Weights of a small transformer language model: 14 layers.
Each number is 128 + 24 x the weight over its row's rms, rounded and kept within 0 to 255. Layers, rows and columns count from 0. The size above them is the row's rms in percent of the matrix's.

# layer 4 attention key, 128x128, rms 0.115, rows 121-127, columns 0-127
size [111  96  93 102  99 102  96]
[[148  97 112 151 127 126 138 153 134 164 133 126 126  87 138 139  79 175 131 135 167  91  99 162 124 140 123 134 110 137  84 129 164 146 114 100  94 127 134 129 147 109 111  86 127 113 115  98 113 155  86 111 118  95 129 131  92 166 134  97  89 145 123 112 142 163 103 127 144 135 134 132 142  77 119 133 120 155 100 156  96 113 166 125 110 176 125 129 119  97  88 129 130  85 123 126 144 128 112 144 168 129 187 154 129 107 124 131 113 119 126  77 153 153  93 127 177 118 123 109  96 124 158 123 161 109 155 102]
 [ 81  86 134 136 131 152 151 106 130 169 115 119 120 149 153 109 150 111 141  95 159 149 115 121 125 129 134 120  91 116 161 131 117 137  82 126 136 175  58 112 126 115 150 142  95 161  75 135 114 148  98 122 143 138  94 163 103 114 129 127 109 166 115 134 154 133 127 128 162 131 160 147 110 121 135 103 113 138 176 138 138 115 112 141 128 145 122  84 118 152 120 113  95 100 177 148 123 132 143 160 161 143 163 136 141 173  91 127 120 130 109  85 141  93 153 108 104 132 122 158 149 161 166 163 118 112  99 150]
 [136 136 148 151 112 127 171 107 104 139 145 125 145 134 131 112 138 152  98  79 100 131 155 162 108 153 133 150 113 140 121 163  99 128 128 160 128 122  97 145 156  97 108 126 132 138 146 123 140 157 113 128 109  75 135 112  80 162  72 157 127 133  81 147 151 127 112 175 140 121 135 130 126  74 106 160 105 131 113 133 149 107 167 135 127 154 131 117 171 138 135 158  90 122 116  80 132  91 151 115 121 144 164 151  91 160 122 150 128 131 133 112 136  97 144 144 146  88 154 149  58 114 146 153 118 118 169 135]
 [114  99 165 149 122  94 157 163 167 104 107 118 145 152 131 151 133 129 139 110 124  99  76 102 161 113 126  99 128 130 138 117 131 145 106  99 135 139 188 143 114 129  90 123 109 136 140 152 110 141 111 159 131 141 129 151 127 123 131  92 139 108  97  95 171 136 134 123 107 136 148 105 179 118  99  98 134 105 139 138 102  70 174 127  81 101 146 135 157 110 115 127 100 157 152 105 163 116 110 103 140 171 151 144 120 101 141 108 112 161 142 105 158 117 120 117 135 122 156  99 123 174  93 184 131 162 143 146]
 [116 116 177 109 140  87  78 117 122 115 121 147 139 128 178 152 135 113 147 179  85 143 154  98 138 145 133 131 129 120 121 112 140  83 119 108 156 132 129 126 113  99  93 159 155 134 133 107 122 154 138 156 101  98 149  53 128 121 136 149 188 124 123 101 117 139 149 137 166 132 121 122 121 154 119 118 144 139 113 130 156 181 117 156 164 151 131 138 145 108 167  95 101 139 164 142 134 142 115 136 146 104 106 139 152 144 128 143 110 143 136 149  89  85 120 140 115 138  99 115 154 162 143 144  92 113 125 190]
 [116  97 102 149 112 112 136 124 146 122 135 152 120 135 114 133  95 118 113 109 134  96 107 121 150 128 108 142 143 122 158 133 171 117 132 143 107 150 107 142 176 134 112 129 127 154 179  92 129 131 154 108 179 151 130 124  97 107 131 148 152 153 159 104  97 149 128 155 112 119 101  81  91  98 139 167 127 113 103 101 142 146 151 138 111 137 136 121 167 136 138 159 132 127  97  96  96 121 136 127 114 121 152 145 140 166 133 121  51  51 116 127  81  90 131 152 128 140 131 144 164  78 114 116 104 113 159 107]
 [105 131 115 115 116 150 135 121 159  99 148 110 145  61 167 155 103 137 161 160 100 133 117 134 160 121 143 165 153 106 151 132 133 133 140 116 143 121 120 122 141 120 172 139 111 137 120 137 135  88 122 200 124 119 119 161 132 168 134 120 122 109 148 127 145 125 124 119 133 117 166 118 160 183 124 131 141 142 144 121 128  47 137 169 165 129 155 116 134  97 136 119 153 177 101 133 102 122 154  90 164 133 143  97 140 130 111 112 135 114 137 149  99 131 175  96  77 134 132 142 126  92 128 129 129 152 103 166]]
# layer 4 attention query, 128x128, rms 0.113, rows 122-127, columns 0-127
size [ 89 100 109 101 100  97]
[[ 92 174 147  84 124 132 160 126 108 107 142 106 140 127 119 120 129 136 165  91 117  89  98 164 108 158 149 123 132  95 116 101 151 119 132 152 104 141  97 127 116 141  97 130 101 139 162 132 149 156  81 114 107 132 111 132  93 143 151 160 150 124 104 105 132 153 146 133 149 151 147 108 159  98 132 105  98 122 128  82 136 128 139  59  96 123 113  76 151 152 134 134 120 182 144 124 132 149 157 130 130  99  90 137 106 159 121 110 138 153 132 165 102 121 145 153  99 153 122 176 156 149 132 101 163  92 143 115]
 [157 160 149 108 120 144 133 121 118 134  68  94 139 132 122 124 166 110 141  89 120 103 135 185 101 101  99 141 132 105 126 140 103 111 112 158 101 138 127  82  81 116 118  85 120 128 127 117 173 130 124  96  82 132 146 105 151 168 121 137 112 166 118  92 207 156 139 165 130 140 113 119 148 105 143 121 136 108  77 141 135 157 147 145 104 117 163 153 138 110 118 114 131 160  89 105 118 143 154 104 156 142 156 142 140 118 142  98 125 101 127 113 139  98 115 105 122 120 128 134  99  86 142 135 165 133 102 138]
 [154 168  98 133 139 108 116 127 153 170 138 116 171  97 139 116 105 100 105 137 164 120 146 128  90  45 137  99 139  93 132 124 109  92 115  80 134 177 120 151  96 133 146 146 122 121 146 102 122 109 120 139 136 102 131 131 150 138 110 116 175 110 133 124 110 131 165 116 118 169 166 131 125 115  89  97 167 151 107 138 126 115 162 115 152 111 141 101 176 133 119 123 159 133 134 142 201 142  95 114 134 121 152 131 138 145 117 100 148 109 121 123 152 125 138 113 100 131 153 102 157 106 141  81 113 157 113 115]
 [ 77 158 162 100 171 110 148 113 146 109 110 136  87 110 141  84 118  93 148 102 129 113 125 115 135 159 149 119 136 130 124 131  87 173 100 131 168 101 103 127 141 113 140 121 141 166 141 116 109 101  95 106 161 137 122 137 125 132 111  96 140 160 146 135  78 126 181 110 133  86 150 116 142 126 124 133 157  89 118 125 149 140  99 129 147 157 135 156 156 149 110  91 166 134 115 134 163 149 138 104 151 136 120 137 125 150 110 131 166 163 152 127 130 153 128 157 173 158 140  74 118 160 157 151 164 147  99 101]
 [165  94 129  93 140 125 130 139  64 130  97 121 131 135  99  93  98 159 137 149 121  79 101  99 107 123 114 178 158 114 135 130 159 147 142 118 111 122 110 151 150 118 130 126 112 127 107 162 168 146 127 108 111  94 153 131 136  84 117 137 134 141 112  91 165 151 119 130 127 108 125 155 140  94 154 152 115  97 133 140 136 145 129 106 154 141 133 220 136 151 100 103 150 136 108 129  62 116 151 119 113 114 123 121 143 112 110 124 126 108 112 141 120 105 140 120 133 135 158 140 159 157 153 171  80 127 155  93]
 [108 152 105 115 138 171 123 109 206 102 113 137 114 156 115 124 172  84 111 166  79 130 113 125 150 106 119 141 120 130 111 129 173 127 124 105 126  94 132 171 121 104 135 120 127 151 120 125 112 110 170 122 160 139  96  58 128 102 130 134  98  98 162 121 131 123 106  87 116 177 157 146 101 150 127 144 146  99 136 101 150 155 131 154 120  88 141 149 114 113 128 132 112 121 122 171 125 116 141 129 161 143 153 134 110 108 104 115 133 134 131 119 107 122 119 169  96 140 124 167 172  93  93 151 160 117 136 154]]
# layer 4 attention value, 128x128, rms 0.127, rows 96-101, columns 0-127
size [ 88 105  99 101  92  96]
[[108 108 120 151 135  89 113 159 149 136 143 130 131 124 130 156 140 141 122 114 128  87  75 133 146 105 109 160 147 145 136  95 133 125 141 109 111 107 159 123 121 145 107 110  88 141 183 132 151 119 123 135  68 105 116 155 132 130 129 155 123 119 118  99 118 151  97 117  99 131 135 146 177 108 159 124 109 120 185  82 138 139 124 156 108 132 116 131 138 108 117 113 146 104 134  71  94 135 184 131 106 113 155 189 153 141  79 142 123 113 167 111 173 110 157 130 104 119 116 166 143 119 127 162 116  97 119  99]
 [127 118 104 111 146 151 121 169 119 159 144 123 147  79  81 137  96 155 114 120 127 126 154  72 125 146 134 116 108 132 132 132 151 113 154 119 134 118 130 170  98 123 153 166  74 164  92  71 135  98 178 131  93 133  98 137  73 149 125 129 117 138 158  98 168 124 103 112 100 138 152 133 158 138 136 126 119 114 178 105 117 141 134 145 138 119 127 132 120 166 170 122 113 110  96 165 125 101 173 130 142 130 125 138 170 102 146 117 142 106  72 138 120 134 119 154 148 124 154 127  93 116 161 108 132 104 130 128]
 [128 122 102 119 114 170 126 122 133  91 159 123 132 153 100 150 145 106 134 117 138 128 133 130 141 163 128 120 120 142 111 118  99 137 123 136 155 148 135 154 150 105 126 143 124  92 122 131 122 134 157 120 147 169 165 110 151 150 135  97 180 118 111 153 110 143 162 123 173 147  82 156  96 136  58 110 113 130  67  92 171 127  95 140  98  88 118 157 162 147 150 126 122 171 113 122 163 128 134 137  91 137 112 125 123 113 101 149 129 146 108 122 144  88  94 165 114  98 191 139 147 141  80 125 113 121 144 133]
 [151 162 158 121  83 187 175 106  97 146 126 149 132 134 135 146 167 129 172 109 134 104 143 166 157 172 162 123 127 117 103 132 115 118 125 122 159 146 166 125 105 124 133  76 131 106 163 105 106 115 101 147 105 125 129 105 102 113  95 147 149 131 103 116 119 156  83 133 147 161 119 125 135 127 144 128 164 137 108  99 127 114 103 145 108 117  85  99  90 107 137 140 110 131 123 148 141 131  95 119 127 129 124  89 181 127 126 124 176 101 101 140 111 105  91 137 143 148 115 115 130 117  69 116 174 122 134 170]
 [137 141 149 153 142 108 101 121 109 133 157  98  86 167 106 145 128 117 124 126 119 140 161 149  91 118 157 109 121 146 148 127  83 148 143 132 156 154 126 102  78 120 144  79  96 137 155 108 126 108 128 170 153 144 114 111 142 113 158  87 183  96 114 130 128 148 103 115 127 111  91 109 135 110 126 107 177 119 136  89 105 124 145  87  88 132  97 109 124 138 106 131 108 126 151 148 125 152 109  98 139  92  77 104  74  92 129 172 157 118 148 109 156 111 144 122 156 138 102 110 125 123 114 158 116 126 114 172]
 [105 117 105 168 130 143 123 115 147 142 127  94 103 131 143 130  97  94 133 127 121  75 102 149 138  83  98 112 161 152 161  92 155 144 127  67 104 167 143 122 147 157 144 112 147 109 112 155 126 150  84 136 149 145 153 150 136 142 132 113 145 108 122 142 115 133 110 127 101 108 136 108 114 122 143 132 127 123 144 143 135 147 164 118 191 116 136 134 152 118 129 174 123 125 103 122 166  92 144  90  99 122 155 173  92 125 164  95 105 140 154 100 213 132 117 123 142 105 115 154  99 118 161 147 125 136 116 138]]
# layer 4 attention output (transposed), 128x128, rms 0.0814, rows 96-101, columns 0-127
size [ 95 113 103 102 104  99]
[[129 119 151  94 137 105  92 117 107  98 108 129 124 132 104 119 129  99  93  72 103  89 135 170 141 182 180 108 118 122 129 107 109  99 103 158 161 105 154 161 138 153 123 113 147 128 131 122 129 170 150 108 119 128 137 151 153 119 131 123 129 177 123 193  82 135 135 138 116 144 156  97 115 173 161 149 126 151 106 111 160 140  92 155 120 153 170 103 122 110 132 150  90 113 114 128 132 154 149  82 135 150 127  68 127 125 111 125 131 128 114 132 107 133 123 141 100 130  93  96 168 151 142 111 104 116 137 127]
 [134 132 146 144 125 152 116 131  91 147 120 129 110 168 146 120 146 176  85 136 164 107 128 119 109 101 131 129 132 158 153  99 136 117 121 112 150 124 120 125 112 114 121 128 150 147 118 151 113 135 123 168 120  81 134 138 154 146 182 149 125 165 110 119 101 178 174 147 123 128 106 124 115 120 118 112  98  97 107 141 161 169 151 141 159 179 130 147 135 178 117 104 137  98 171 154 119 114 106 115 129 153  94 139 167 179 151 123 122 123 160 137 103  89 138 134 143 116 159  97 164 142 115 107  74 166  87 112]
 [127 151 146 145 113 114 132 103 135 101 164  92 144 136 138 172 151 108 124 102 134 155 148 127 123 102 147 150 118  89 103 112 146 109 126 111 111 138 138 115 127 125 174 135 126 153 116  82 143 136 125 134  93 131 101 158 153 112  96 121  99 133 161 110 118 119  39 119 162 100 174 111 147 103 153 134 120 114 146  95  93 104 155  90 130 129 113 110 109 159 128 127  70 160 149 131 128  94  87 133 159 165 122 133 134 124 102 118 132 121 132 155 162  77 142 117 118 120 124 168 132  74 126  90 149 100 134 129]
 [ 99 139 152 146 134 117 102  86 210 125 106 107 177 104  72 147  89  99 100 127 144 118  92 130 127 116 140 121 108 106 107 113 116 139 136 134  78 168 120  97 104 133 135 126 110 114 104 121 161 108 113 103 119 144 147 124 138 124 131 119 156 126 132  83  94 134  81 149 107 115 116 101 153 113 109 100 104 127 125 164 109 124 140  82 130 152 129 127 137 104  86 155 190  94 155 125 170 135 120 143 123 138 158 140 127 132 150 109 125 156 139  96 144 118 155 153 127 119 176 128 152 139 163  96 111 139 139 123]
 [ 82 117 121 157 121  81 128 175 127  88 123 162 137 103 151  94 122 122 102 137 126 135 131 111 130 138 108 173 143  56 117 102 144 131 124 170 102 171 130 134 125 129 141 131 125 133 150 135 162 142 112  76 138 119 168 137 132 176 134  94  98 165 124 137 150 129 160 120 133 102 144 141  81 160 126 113 113 112 126 120  97 143 106 105 155  84 181 103 139 141 127 151 150 139 161 120 118 124 156 138 129 134 136 126 159 129 190 125 115 131 124 145 177 124  73 117 131 114 111 163 127 103 132 111 133 148 158 119]
 [126 110 143  93 136 120 119 150  95  87  96 116 120 161 131 143 157 119 129 140  80 151 114 132 107 127 132 159 122 113 139 162 140 134 127 159  92  72 130 106 136 140 117 127 142 161 149 103 122 133 154 118 138 160 116  88  75 110 155 119  92 178  95 112 122  91 104 122 131 115 109 148  94 185 126 133 105 119 130 110 127 119  98 105  85 100 113 129 120 131 152 107 111 119  98 143  68  91 105 127 123  98 128  96 107 160 115 128 127 133 159 164  86 105  98 157 152 158 103 138 116 145 164 120 159  89 139 132]]